Weights of a small transformer language model.
Size: 12 layers, 2 heads of 64, MLP 512 SiLU, 2.71M parameters.
Architecture: LayerNorm before each block, tied embeddings.
Training: a variant of SOAP for these matrices, 97M tokens, 5782 steps.
Each number is 500 + 50 x the weight over its row's rms, rounded and kept within 0 to 999. Layers, rows and columns count from 0. Numbers have three digits each. The size before them is the row's rms in percent of the matrix's.

# up: layer 8 MLP up, 512x128, rms 0.176, rows 51-150, columns 64-127
# down: layer 8 MLP down (transposed), 512x128, rms 0.176, rows 51-150, columns 64-127
up51 107:540612599466414512496497525516469474592422495501417561500542540489493474506453451536435378507505463517458541508456528527582477557514495519545531447400418439475432509482485541556426510559564430
down51 108:491472519452496492477495585488496555495528629624472431534554450410504449482496578598535522514486455443475608549533520609455517544532655530494406461590459449506493490491543463553471486535557527
up52 095:416438395478445522457572470475574539531535501365472476494457532485518474482524509489418557574498549572540554554504482596519452567441514454497396480492469474492476441484500506555595536543525483
down52 098:458593486547520476472492494493443559497486596486454496623483482477576446523482464510413477551565519458574497619471563579492458554469414549456510529546512428588513477539556425529447395482593435
up53 094:614527527454552507525484478596521469578460547518484487571426508488554514478430495500490477474475510414532515473500419463557502467445596631472624538477523500609474472515547486455538599542646513
down53 100:450507563491437521475526475573504516454495468552472490484583509502507564495551524529472505459513507462506471521573458569533461521448422526607532598578516583454510469521620472586517521501432509
up54 106:487528572521501457520496502466487526446419383528368451547546488516480412514442559527464480513515528447490466460496514509504551494585525458480511569494416440572509446501473504458427515465448593
down54 108:541503457510463525490454399504551549547452515622518582446484507518507498573601528430488498548418514499588516513522454486505466551517456517595513479492472513528508496533466519528478437489525533
up55 092:468562505457456467472456432530483420479493468563434545486477573575427475324466546503478527456458475519456590464563548445470444457485545598554571514495471565440502521517555408513469390442534507
down55 092:460523568562513530485414538449499416540521441485557467444573491457613461604497475569473542523491545470507480461514432510523562485438426437505548489457597466567549514512478525536530534466534398
up56 101:560422411563457484452485584429477510466535439511477505561476399572518474537494420471472487519574488496450486453611578555497499504516593486498538419545503424493440485583543605467515558461511524
down56 108:417534548471515522486458456439516469536564560454483478474405488496581467496639499354555471471444481494528488543529619511438545552579531498554479470435479549557529494486455478481529493456523555
up57 102:540475534424495521515635505538488497509511503585510543533498400474493473419458507470535403436508579464506612532461540576514456489508535458597489566610469465509461495458581483595584559534580461
down57 095:540420533522546429476486452497477511494487420462499413480598466433539560481386536604513531486450477532512457481510562527510458584553411520580473425442462528555514618475424527506565553463485498
up58 096:418608586472515415524547469461472591547528504474450466469543457562546401478523485412492506525511459562479555522494475534498442552554509460515396456500478524534550589454440631605418580495559491
down58 096:609500463465466478442613388533572442437525474466489546563497620471391455501374525479473434446360457513468516494465493495545465439468489572511553599455498541562550462515536467460503488502565510
up59 102:459490511523459452452450454521494508509535532477452464533503461399458518530513552405470508470508486456460501525457550532579485517546498532442417491536558570608549474559455552382533504507545462
down59 099:495524435490491421532513456495505464469561501519507453499391472443557506456523508551569585525501504474609445594471510510530519417539512487533514471558493505518477634492528578383571494534507500
up60 109:564501511537465432495488516475527520534501477566461578598506492503445606467458566393544395496518402520505580416540426498489457520516505452534488456455494476585437520497448510545517525484424497
down60 103:454499583521558473530484474474574440434474555519464540473528477581443552446552434512508589537519383574490497497626474561514422559428537398375561501414482495607514425524473500464437474478517494
up61 101:459488536473562519403527454494499574435449587474448491404551471553476495469490531479508512539385448483509543367528511472414572399565580537461506519537533477452539447545483573598470440450449517
down61 103:547512605497461470481513545459507512554479470516512395505451625481588510423459476436485554474481547601481486474434494502531567505574520400476480573441507503520431536488422553467589383476565435
up62 090:530496457512501530574485516518541533495525459515597511532552429516478568515444544478455489552478447531644568546588497468503612541539477590406489484578588433476448554520538514503585445494587457
down62 101:527483484471518433434481464540533478461464513484496501479400400491503461515502519500511515460619480542578394463501499525467468477441601511561525502496431451440455458472444460490417432593520493
up63 100:554449439522494572442471481431451501502408534561446477563447512480538475527462600552551458485537468539528558613531547520491446495477475533476552526511457546504464497487560527520487415534481439
down63 091:483428464517471522565479568539526471505560502547505501505492442507516470517488508380520558496478474538500444474497475413475495461524388481505587533495559481493527524490470423425534512457486503
up64 082:474577502532503456458488533525541455495478551483513434509544467559531482448505532556387564576530562577434506461504519500494525455555399589457587560523558485410458390484495440519572415426483455
down64 087:553578550535424448461497516477438458487481517522515498459461520525468458415436469482604569467502497474542567557544622517534524550537640424499466498452503379433451580513548486504491399540491562
up65 100:527469556502543403474547582500411477542468456472441502478538458505490589531571488506532427497547510494442420514450527532570550390472539531451498529455584478510525452453465608418491552475593423
down65 101:525444465523557504524480525533517555455540425560390491540498489438484490421553505480508491474612614509389392534488540509583497450448479403562603512496459416507512499482623478452400531611527521
up66 088:560522438409505562540491469518479415559507509529574415511540540457580439550525551543443493461571514369467568572407478550566484509511531547420489479530600538524470518485442535405477439481492560
down66 086:461540495513484533491641492522541560459537475486512502477482433537542532515506586517448538383405544591455487465549495485519451490477446491527444502555527508464498528512457502541549535431499537
up67 085:478451433470489459499468484476427451508503470547435561601589466487472512517478496522551560544449548412465473467507466520537516457502384559470575512544565489582356525493491424569453402547556506
down67 089:593478503449548513432569454525554460509514486453560509516442537557417548432535506529446415456422501548519397505528494478539517498429370453536401490485430533507541439556555532504442535584534550
up68 100:452470421505475485408375445503512510460464433496453469514559485449531514561574432556484554374494484460468551462535466527493556446518517457578523465459559516450454447465456433489467505484554522
down68 102:534623441495501566461500484473476403535500502435511535507578514542461606480526609431420432470424501523522543539461480465561455553513546550478418553568528452517508413480558539556571444485480507
up69 087:478361521515488415502476433594364541547494497433573488456517474500490594478461379473523503462565483566513579495501469485478529475393479489578481565475522547489490515495528520525561560509529504
down69 087:433551442538525434485527502504526510538531501489571465469416553455478493402587451416473486489546471421484531538448501493484463488541526508436496492451437532583513572557428466571534437454593439
up70 094:515495464532475460560494467474451545399448480474532426549543403570564459534503528516492560626557597485475476424534484555477512615485406483502554489467427529530532436553482484565523492575489493
down70 095:473526458381489494422466540532569459535512494494518439506580613403415488458543503482492504448474377418457493545412433430541501462464516554496448507421479555499544476514518486499435454412522523
up71 100:449529455479518525554412596542569466471459468449445476551462482506518464593492368540482498476560466536513472436490458455542497482509478553444458504550532488536479457554564485519585500487362454
down71 100:506446589606572592505454573510535480536505453510459392516424450564506546576593540488584532475496501520465539476502461494547472493471456523460511487509461496509407593489570527432545503547500538
up72 089:449508536531420528449470573477548503530447519474525500483592518451523564399448470513573509455445522504520478496403478490524489463490399457495460628471483554561526539403512501528465482552503545
down72 090:541477430459555582546583456433472477453503522447480484481380520522540437576434478450537586479544491467449448405545486499500521454399353494518637435502544442534530492418501584553527499435470504
up73 100:446518601428497524537471395440502497477472542461510521503484487523468503563582479477382509513505580610499429472529444483533479528471601555496496487582501453427547479392466501444541467482449548
down73 095:532555520511424460526545435527583491429498530495612359513525509527598477492440576523566508559431480475594487426602485388565476618454508501453413514468464501496507484597539554478460502552396469
up74 116:487391461443522460535458533534528413527427559458506612552463512538531522399517545478515418524460558511562539422497414508476527454498519590514560488516488409456454502514499465486509466534592472
down74 086:511553522505455475468513403467533398534533541486511465513478457393574440523492532466552389438515519513445558531568502467456439498502380572458640561533508514490534622561383498512452458545451499
up75 104:519489482467457512527523471459518507511500562441470438487429383400472432536388545578504538425476559458619584538494440509455586496500570462507392522478496500369515441574546531523434510492531501
down75 096:416495502453531496507517550458484479393541521524483548437592444529413533408466533536504530426469458516496522510497442592503593482457511504458591496599498550493518602494559423477532525563485448
up76 100:457455465487526482504509485479484479575468531570541522493433498454461522536475545491635546459579445515519450516527443532507470488494499484526516426472481499356561488561450469478529536517548486
down76 094:679470480492461506444439596554478490548479506593562466458545547479525521491594523413567484452532502450459460472521531513522503384563544563480554468477564551522554441568425447610501490616506470
up77 095:466511523481447456545489443540497461417493455527523520520502494379461525465507515548507533432508483386473510504571468460442439496513449601500613561415552520452473514524459543518477503503563477
down77 108:455474506497554573559562500453511533492567512550389477434378520495469521477530500489563473445428446404452590566629502457414423499526524493477565575395523474564525499529491490549456536460481472
up78 101:525505474481524419499553560416520470600534518480444506602429615482477537497523414537457561483523400440529537497402594534551577571489531454515498468507467537479487436555457505483368588562393460
down78 109:502499459439448414489506453514457560477554492533451424583500490487576420448436555496455506537630529559478457543532530485514489548478514505513519498434508556509421531525411467487440546445479568
up79 091:496497555585501520476472456403470553466487523547539474514519543421486529420474470524557610539431484506429503541493464601480585430569424401451463548446529539521436477435557561542539536526501570
down79 094:487534427480572636460504513412568473480445548528533527488472541489474462469537576586547387361533501500437474466508482405536462520483512486524562521455483515461531554419543465565482462422528562
up80 104:580490527411536494482488434516454541420415517469508513425495497566495578503379571537489496520473549497466568445483481446462464453589516612529425449620511535460554458531512562450501500527484454
down80 102:517467532395577596557468469477516561510572442504441466529540537416545407493523539444540439452505402509504472425540524465513572531481500475550510401465541492527512517489476461535481497618448459
up81 096:504506405492600413478512450514569540568474582547577488498547502498541503475522489501481519480497467551430441463454546526461507526463478529545531464574541478478420512424471464524523517500487525
down81 097:582500505478541467576376497458449501473582519424515527531473461442416497539470460468433498487527495486505512520558426605501378485476483556499509520453623515575537479541432506482446502451513450
up82 097:501492538466416518505504447501560441505427501460452560553495541504510502539498558473541409560498517488532431507435615532466485522510519463501526507555497491495443559451467495531537455506462573
down82 095:492509460514476562503532461533464464563532409546418453465564489500477596435504411534566485496507482500551483421457422515568518612521424428557489498509472461516506498491504480538509571465567574
up83 111:445530466396537493448468555507423441473404547475406550457517571503558490506484494545489432461532519443468448475450377513431612453420541478448449517507535530495424495537445494553544482520552461
down83 101:512488508455471482577505508508460449521451547584511468416514482539500446460457509487459464527450454456448403541484491533500581443611549599448520527552548412442465460526531597419493434408421477
up84 100:583526557534467522522563474508643494505453559530505468394593483508468559438540582455502509457439557522519524447539607538444537487538524487536503531451521515520522482551447520504417440450403503
down84 099:484430502518532449472528471436484566516490495543484478570483473536509409393505447443592548523454450516433572399532458428495501526467545494495587502542480498547575517580572489441465453432486424
up85 118:447519537499546388547558462435546537492377433510540515513464475476500452511544497522526444535499576495499579513436497451532511545533417496537483547494560454416417678514457483566447567521534488
down85 100:448622514444560469481510524475484557496536406543430465473469597523517498444529532492406450502479502484473565479560474467518502496577449433495510514501440490504509857489544506485523445477511512
up86 092:368411620507431439576485442507422554432498518522508504556490527482487531395404492547558546458438469569610530534492539465417540516555461458486533449522471486573497468435506494452479550523537490
down86 094:520479463446560584430526505472494477505542543544492551426507542591471524491564586535501521431529509499529500544495578452501457425507497500611577504468473538516493500542446595539486436444460530
up87 095:562472438516530489480562458556525504403488483556491453573396477437558528489537469576505560467557515571544547439462442457581513535520483440587478543447503436462465453441521454519505556525552475
down87 093:519480470510474494614515489492563577593494545550482483503504395498513465522444467507596449492552543446484582524523581584509439536556480440316416470570440504467534442457529491472527524474506577
up88 094:540581494558467510559571478446439475583429533555613442525460503544535458510507443542530509508470611480372532513493497546546548551573452465477497486522516453528524474548535480440469444548494408
down88 098:561379481437487444484485528469584479580506453474419458515400473465465531499487605495532482523503421540474527508468562367519486556434555522519497518402485419607404569507525491508510464443570451
up89 094:465469469361437470441512490477392502474497513537521472530497459451479537455589509524557578473508602544535483425435434481538459518484574562525489505403513483530428456520586670489467508527619492
down89 093:466493526545503550538536504481461562472548554520483469506549540539481495519452421507440550554567490593420370469528532445473566526510398494514577466562548503460508462554543444516462511521469501
up90 101:495514463520456473394533557510531536482438483565546614524490466473498467535548551487575512561468454504623464510445497574485542475507499543490391563529500444487532570546407434457575449526477496
down90 098:559604406514496478597543505463488497463480564490552479492494528478436479475423524422577468511565552476467587525513518488522519546501472476506574446483414561475449559505502492479487487444554406
up91 099:523544438529464507433542539493473509474550558571529587519493555414464469471507470577453584462504405440633496554417457453521547491528485461558506349557503500492483518437517437475440493486363450
down91 101:568497489513553467534502604526482523505446579474477518411506422601460462463471563537486470582554458505553546523427471450447508420571445406477506593490463502418539468513385518575491544493602516
up92 105:538453527509500478426565429501555436557566580505490553500516518498517480502553551500524547589516574585428462516559350452504450444482573421518467451470477561498508498457540473457529512484472535
down92 109:492473517464521448569479472496453455483468457489453495405455546526489516403566577557406462421441523507521502517460506431504559476466579499521381586527382517505466466455552528590439548474594484
up93 097:443473525489511482469551407509412493422432618440521535542452457507524582527433463459423492469504556522599478530637456494545391513562500486387432507546523532497534508522426525545503520479395503
down93 096:491441538467538524576450511406462504530410559480462392495526553497540446529405523506487587492415513488547516513430566508554537566543578441607518557572460463506515454474511406483413477476504580
up94 114:357497549471458357522540530518501447438571452455534613495438467480488496516469547473544440457530517524567492584482517469525526452472519575481416421524520602491417437499344481504513442437483474
down94 113:501507466601411428495536561528538491466528514470511515435479454603426502385629535527559514541506417521438491489492491481564471464569571475526513470575435489468508486521483521481519558500431523
up95 096:489518534507538436445431530499578555517443466403506433398513493485475482473509546488508483569540596460587536423557403452521493496491569559468477409526532474499518417556564451530488440462519519
down95 099:437497476578526638432549464465501525431509495587506549532442480476435481600511417504499447501517442446566558481475449587567499490516484354488548530452487504454522465440466522606452464495497440
up96 104:490515566503389402467379517500490521507622484532508466413542455495474429486659510484449539493582473477492575523460582479424541520565559521446388500505470647421437525501471454511508484588522483
down96 101:520499495486487526484512495594457515464416477521549541490489569444542464540542534518456445448497467456440541506480392440457487481500496517516518527379491454549554473368540518412473524374449421
up97 096:544582486515450535454443439483585486479422496434576466522560520507464489460526485447564555526491456532489567448454427454477541523468488608566598528512509524547527426392486490448457488539549457
down97 103:412526565531458381484490549530460467532479517521485493408435565397497482546503521605491475522475541466625533543543550591504528409493567452422398465471431477545474500472560520513468509538455530
up98 091:422534424506486556530519452523453473435562552554474479463462519459531421503577514375502561549534668481481541531514481391540498531563475515497474494524493478526496450509546493531432388571492520
down98 094:478506474396563588613494543545497474481497556515401480525488494503461488425538480455511537468457491510499542452465611563434553429497581441423443450545483428551540468538523550500543550478436605
up99 107:490537452419599501568481423423442513558473457464531515463541498371514489520434470421482535438524573519530423466558425524555507561444579493492484541506496552474551493551422518569530486489456496
down99 111:479463437548512451450529473496520501515502445495509506476391531546449448333542431579524411567546509423498440495536421483446460490575480532501540478452534546502512537509470492466523543445509510
up100 093:538554482524503404513603479610522548384449447558476520556497386471472525421521513525504572566493517452561547594451508555465488469438526597539538469507535508429509577470582429429477504454538541
down100 097:548467523573552537552449492500497500536524595397530506501483503525497561475575383482530482494536532527523439442559436514572427567496421517448488441491562526585476522474415584569587497519444482
up101 096:477577462446445599416516526512494523442435396484565436526480491506399478450459424491462556538550513500597493506505507484589558473509471478494625572453521421489472494583483431538511359539476552
down101 101:510482543484546436571412627475473537515527649498458571541541488470506563556499594474483507560502412499488479428547545514435559463549432518442480497500495512472411504526484473513478557508515450
up102 100:482487398537526502497504475586481397542449525457534548479414523622581515546514403416548484513471458568479505549486502463460560451554524468534593492599514494511431504488418514477492493480540560
down102 101:480521571544474453499447475415438534482525475570470514460492584528507508520328531587452513459531507543445628575551469524498418535489518516515428544460518493472432503455478523486513592508587463
up103 105:478517529489532451538577507454430496492507537557567494522553601407524480593537486476394530481582415426563510439488535421493468513404473496517374396435451568470533480486519480431499454552524479
down103 108:529524505488486442544473533496471529460507437448467552555481526486531466396455420508454522414477529595558494512502433505617514478530580482539389545538505564576554510541454561509562461426472581
up104 093:433456505475470449487548506481411441410500509491440530525533500529465485500501496468548503464508459496526386513422508488488510538468493518444448512585485582509500545509414460573533478524547501
down104 084:521438433565484456516489534500520415572468568570545514530522506509553463497631520484519512565488528531528404559541478476526529521543335539486604593502537540485538537437481459486491531478549401
up105 089:492505440471515471464570517458544511490428512495467456483524514401487577495575461454462583496432497454501451485461464421523452440566525523442511519534638557482472481521473492482595470494439522
down105 088:535524551547489473549520372551526523496447511507533571509450509581529449532515565486486489405572482465441424431474508443537523449445593441549459509578521395507427559476550453466570556472459562
up106 098:494468389512614513495489420466412549506537525579553476415427478566515511498485453488466508517486515494456601495568563406529443490601532443540467521519563501504411454508471480500503493510487607
down106 099:568432555434536531481510492653552482440478488592576530423658516470505528552549544516533459555497565580481513495523569465457543469490474531554532505496548478477474518484587474494472532433512475
up107 101:606554566434528495544419455494546524530456536466558490476515497507462436382508561562416532451475512520566495485415488547500427514524519576538564474508451406505536508485567484551456435497508481
down107 106:510472536408439387570504481530496452431564540463385484518435448442512549478581401498438470476548524516482432511531468508507518512468563491577535494515529547504544425549486647497461577469509594
up108 116:491411477527435523532413568570400507511495519559568482519474499495514485498438512501542482552522462495455484495528488461552518647515525476424430488499496479438336500502564517542514574433601532
down108 096:525550418539551497492558499601508576542501447450548464377474453490475517459520421545585508532544538469461483483501443472477541509499667361510460461499477506423528438578443508570588510468425497
up109 098:547526522519471420510668480467511483530523494520441529523495522552540573541456427551497525563492479497530508594514530474504482534482452466404524538595458528544510428382563511472514577476453477
down109 099:603447479494452426457450587478482523482533446471480527571533516610543419436471534503530533537501510574506479487480479456492492467570383432525472541487456509469423496475444524480515483509531504
up110 086:575583582483498552529474461427518456491546425494526447546536486460602582427529473613506480401400523427451541580470472527471507469473469562407501564526507433576477511491566476445549502464568504
down110 099:534439490471461522542576534472522501468468508493511517516347404598493422529461520482513478408543487497552488460542513481571533487482534481572533513470609638481496454393449544491463491443448478
up111 108:542492538495575439435582559509528463505481420466538418446460560503489534513433463474455530559511497538512520535414495524437521383444500576499492522462557616496520466559440430539459512551492487
down111 117:533520464473469626442481445506503481528472578489468551496511639516458505538457479429440513416441488504403529573523576527403469487551454544528518448515590592407438543478552529433524491480471552
up112 097:394518573435479520515517463501502494412558474564472416549533533477535566514478558379492520616456477512499593476482508498504491436540468511437358602362435461535427457526512430486539514513564458
down112 097:491488516485460438557521484496508589564386553446501509399536434584448518513486509498544450448618407565442450434548511421577491514410509417591524433538442472471478489433455489594456501451537562
up113 106:442463487493495525480418496610486397506528494523497447475403537466549489496501504471502426468428488440473395505490519453477507489510496569479540516495513519501585517495332428451524442572495448
down113 092:535396429472458467472527585463570494559478491453551476550605473579495418473433528536566565424450526464515507484426477526522493504496436514407488503549447428470548668426553526550538530519483463
up114 089:449469514504484489559566565516528501621419513507498527466434498502472463428482543492549642536500532534477506553476506512484547462593430493576563528459503518596441485486509475429482427485486459
down114 091:496551552517522485502488442387543449539566448561599458574490475414528535465490543463476432456529547420514484433537513441480467471442470448561432590486472531532511389509479423465525438491468529
up115 103:488489522572552510539487465618509502494534452521476511498550439460541517469548551544396478510522492491537472459456433480584570545419623445501581490460494451468561517431366531479463475505545514
down115 101:502563517541510401527558485608466540560453495406510527592586508517534508500581426484519472395478503526476502423400400524467453503464507510473583524473561506508588457460435515523440402516483497
up116 096:545460527533402528553576485509469564494415499484465508524540379517543477462490484491502554518457450575468492586465513535557467423514411513453469508507497524616612449444574531489572481534437454
down116 082:523498483466459415419529512511504561476492469509443502515583452415504535503539521541534473473473587460471509456571534511422450595461306525518552484429536518517391501530443516514491586521585532
up117 111:464501517489433477493457463460560456496535502434492480549417562514552492380499407571483495472494504425532481509480586442453510514516499454511376514519437586476347515465461504477555450522480459
down117 111:495498533447547486554463512518503552442547474496507373623526504528591506364495533608435569542548517506462456409475502534530520450542512479455493519475503467582461550534421460513503415525428517
up118 098:419476442580461575485428496486458445615380451514400501506514463459534522476565466526609466551477402538556503430475406514540571537555511437511518475601487518524477508524544494505485505551387574
down118 097:565568477443455527464488522504532490412543495475571600537569579454542479508487564481423514513525491507529563487526566523424501497470551502468470475514576505522506452507513497382531489455588538
up119 109:418490579470476415475474505442508523426436519520436493629507586489508479564526544618539486538439475515462437438496467527574503486386525494387481384563484511480435505495512513495496491497514464
down119 106:528375455517511413466414462476582468475541678401466523469492560549509551518550520539579488510487528535481462505594443509415498483523412511415545419540422551434474418450454457500598540475460536
up120 102:553479490475454566497434542544557524487510473481448470485409495436398446511563407589425511452497508439581476497462572602534553577548545470530514526479541493397448544503548544461452575542574470
down120 103:536530464447479564373589463529442480498550482535506523594492471554554465471543481588532492421489485508501405451513448498522549524482593458500509521481580468560541505479462420510428518519363438
up121 105:492569573472445519532530593534455488464560515414361479491598468449528488513449504496513543483551575543487507563429476486581570549463533458461551483498511444442446525449425380553435490533530422
down121 101:504469433441427412495517504437507496470464488573590438479555494555561486500466551524525505480455483551460496544506439418510540516521461597584551489490613439595462371412461516524557444395512437
up122 117:570453501575501408477459417574475533434519533520470474498537545475481501521566478472482502518484524509499593433542521510540428545426511519413527467460524455471449534420485537571501569526442454
down122 113:507469453600525550583477439426537504441628506351534463510531447530514450507508523470617545506526473544477434523494392515645474462506432573540470522508484528415519545490569520459580443471490542
up123 102:484414455511469492507557461550426495485493487522445414456497456580462539582549423488420428542543536529386559553402530518565516498445466510482506489533525552425508435454467517579519524523543522
down123 098:459452483506416514486382446449593490565523570513445654527465465454489443431480499516556519520512513488549533502461430424523436532415543508492469602450555562434499545525511487491513475474534482
up124 105:536486478464426497435437520525509514411461466533520458450514427506483567495544515500543534514445498503566517360520500500518508584457516473550484481579577429433583485585490515453510433474418576
down124 103:537528459471517463420467496454449535417546456496461483510443476386460417452550488564390516556452477404454556508420516385481465501466563547519483502470468437489586410504551496486512492510523442
up125 097:517547584464551492520499489446519559529479470556403543418464488484449426480503487457450523511536550463502592500548563527427449403443502438591467380490472556497467510455530453536469491507467503
down125 106:587489527562473476426560504544501544496555435416571542623434494614532424511496498448483507527515616511507483429529481421498450454545497546479465492581469437535514380467508509543565457511436545
up126 100:484428507508477444476493498489549555551463525539447550454523481534535569502569458503502502598538440519508442473427500533471450482555388570434558516550452532452429476497462530429445507560402529
down126 092:500428460479529491510476505460593482474584537533511484529438541491537601480497518555523570425519546565556493500502539574482496518444570464512485639372494519429450562604462529449433559483552478
up127 092:463486501483550491475556523441440479491400488447471580495530544484455491475527496484555523417421526497509577510394457457490469539520396533508537561484536560527512528481381443481427439556518507
down127 087:428533523567542499492536488555475509450541550492495471487505511585471546536546459462509543495618566422509531472553537542549510414452445415575431435518552408385582449573457516507476521519529480
up128 096:464574411448539518407483522441478410471465497584545599598493479493422490446496385595572491513436505578467518508520555511497602470543537456443508506488497482561583629515430411437500455507573517
down128 091:530446475528482516499542386553510557447540572502492460469499582517455504456514585445397484492494481505524551566564552526552409437498417510483474530462632471511482586487587470477549513518468505
up129 103:487519512476414506518428534507472621472514474488414457524487493633401433428518512432469456469442531424533485478441488502533358505538492493512482496467473537500445559465548491497434460533462472
down129 097:488526490528566500457448611497470473590453437458551499488421562495528470460541546510429519349464604497547484443478515498521459535524496587488483440585483500557446555516492516424594479511531603
up130 103:565505517519475448504500557458487477510553537559481430505373527568435412387490457573586501414527555458505463547515450560526563533553479541460530423523551520542421431482500510498481485539464399
down130 104:504551537498504511529591513538510574537603513585427561507559510504521454538594478383530405452512548452516532547580566524553488505507472570545518482497461562461482508447460535552521473537533519
up131 097:490504494510467488442475410504557504466502528509516513434459513501463403450438408505595527506481539474469478554558499513548569450504472574429443532503486511550496478379481494391395534483523490
down131 094:552533466562551584450528517494486517458523440619488512494511513502522439541501492485455394476457448419512488481578499549454530488438567527468383474522459496527456415524454428538542524499493384
up132 109:444492513542544460562497473461448587480419456518449446644487546515480559438531516432550472541441513543447461525494486457558444489483496564522532551461450439463430431535445479603501540502505496
down132 112:482449478520563499532522594506479593506421516526522583620505486522555399484506526481479509470494433566479492468621508468496514511443453488503571479544542398442477414490507454538537508471561456
up133 100:520526555551589466432508524454490550485432560420532554500519456547524527530510542550530454467530538482505519504394469492458455480508537540579549521494359373482462504480420462514494532433466596
down133 098:463537470498494430546543488536634433469509502529518474469531525502538540388467642500480547441472459461481501484524455490502482457465540521542609546472509582471461435544532471454568409501483427
up134 104:424443520453430463519453501515462436497527523546538556473447505484455446528447517447410511529538523484499524537462507583500479486426434470492399607547487496419577437577421608505577471563475435
down134 109:513519545508487462491522507484552504472522513481481504515466581522556477506509505450502496529410506589467560452464421457501455463480462552372396507402518523502394467477445516535460547510469546
up135 103:474466461519516597550561418359417578584496497472502478484529474578415460519394554436530588479510553493610473441431512489504487564485474486537476520554369497390580469514584471519424518526442475
down135 118:483458518487508430445433449545505528522483509488486405568518519484511491430507506516592414483500470471484419504543437488532446517451587450464484401458475489501526448472526480497512468481509552
up136 095:523376450474473570457492525456410555395543489470526467548464477559411605498458508453517535533426549513625546546394523477480481466546446547380548512509566584528550498383421472496547502513534443
down136 094:523561537594523515574536366528534447559473516515487436564402460442587419526472494416541490507530488501460467503501487411507575496553445534560473505566436439503462494598577522519505513518471507
up137 097:441485537493491512404466480566565458593433487485578467543553501309465505517522455523399509499593528502540479509449551496554574592507499517554477509502473467492434547486519501519518438640467472
down137 102:488532491426511471419518539536534468477494423552486553426576588497520555544566512536544474440425508494501525444422482444486503521543385568517527502441534490520585484530506507496486453448500475
up138 105:495560463437481439434499464361455517445477479379550552495429476522565537426541548594477535492486506419469561401532578479535517510498517516462455450493574446435522461484427516431509462531488441
down138 113:599525510531486461476501530498521462535416439561558536528460427363511526431543423534561620494485447422441471582432567515475643470460534449446544463518438510510483580524484485447446456552497438
up139 106:551465539484499474458503427516563456622498422488479529552502549473516604450513499513470497479488595533414596496430492462459470537508600444454576468567491469431596481454493426600455386517487540
down139 097:423527495526434498563448504481533467425442541512534517456484425553528540580494499417473532515471487558539667475411570544470445472522382428403537516361491627522482490479500505481498474498623504
up140 102:505504555433512533367521458470505482528456603499490506471486495506409494545479436540477487459550487563464515464404599502560578409495489531477539553550602531562420507477517497475476447573543522
down140 106:436487397444540491577523534512495454551532408559564473476475509520514526566459411517482479547552502463521549458488493459531550416542416473528502460499396500487546529475417496465574518494440567
up141 104:556569510470488479463579564591471454482456441436515550401542455445430527484536578499410536577499509451471471511565409529541437559426470459492560529515448525500512508479523461462518519568569570
down141 100:483495655465522554483546497501612492499521509543557464559479520446420424531402414387523526497324429539561491528513516469457503426479441513526485510539458446546475572499502469522547529448512514
up142 094:459533551467536480496595407481479538510541540551452541486591517498380453474505531570524471508519518518568505513511511392505539426521575490420556539422502547399469466502396528590468496439470524
down142 097:485522495490601465460385477538557477509566479471435554468500643487430601500523585472530579512477457440562517458556531501521453467515630530502371495416458470457423578491538591525605518534513517
up143 100:557515416456420547388520452534558597595556448474483513501552574525525470534461509493509470498541546452506503564541585559556564426536551582474554511503450510407485547482479482542623523476542533
down143 099:468514512561555502565384574506486576471483469464486516502569514561535524494520376437536568527470476602593454525461524510502505428463451536452493473418491491509503508410485507463436445476453505
up144 103:427475587472534433506524456530494511572471472385553534441582551548483464500428410570514480538553519503459607512602510591528575502463488446429454532507618506547512432449482491473536464510461424
down144 106:537424485437447603477442531500435379515572505466467603560481503502489502525570492519445519581484595538543536512476485524535462480543528526562395522476520469501519486474559474591527416526476422
up145 092:476531425451335460415558486466530432530531501485510562514455475494616547447507524474409538486554420420427491497459502446514472539468491581615492467533486520540463573549464543459526495525498570
down145 089:516463514647559499407518498498575488487483451457445544488453544506460477572448486599438586400465547490453447489572558485475401540580493501473591460490518432550515549512495519543511416458504509
up146 101:532552465514497574452467506466445443480518568559503468499470443514445479533556465611521544588576559559489471440465536580630442504482468578521534535447455481471499455449582543447462460529551443
down146 099:415578448470445601517522540416462480523552414525582598436452492607506476468546581534510472471416476504511500539550525453497484434570455594485588418536521502459516505581499524509594447435510533
up147 104:486463512519525483470465523588442564457458564560479541564486523430543418515546559474497513505497550490509460513436555461498373525544450473443501501599464592555528535462410506491565454563494494
down147 096:529555558505458470454501502494431541463455466405612544459533498467496498469405447555434417483516538470540525585460537570486561472534492515518408439549394389539526438465578505563494441508511462
up148 104:510467490504513443465493596528582460505566503476562477486454493377460436606528475560469538525591511454463480494536489607485574572495555492597515551494504398496427511366503491534509465445439480
down148 105:538585460522359574494587441510580483517499507456492554562471527483603478501526400516501550537594512646559569497503514510467487586552591544469478507568428597536470537522567515498392505463415596
up149 111:539453510554506442627557496442490532492489540485525601511561511419500443440525566351502507579478546510477507491453405541536484496497581500476494543463604551486486423554486552464574419526571489
down149 105:472504474529554554456530468466457415513509400468569534542566466496477553467522544442454437496537488539379532470441502486529480524551538496479439489500522531443487469566552443425434483564574538
up150 096:523517436574459455529548522542440475473376507472555541660551476488524537432443603503542498539453500551520456494410564471569541417536524451498517620459490454526511547439506544417537416493557508
down150 090:571452538516478505511459425448426429562613464441470550583487457505594560528546386474493507525498528447416498422461470547518507445499497400460508529440640545550520511471487506549523522467408512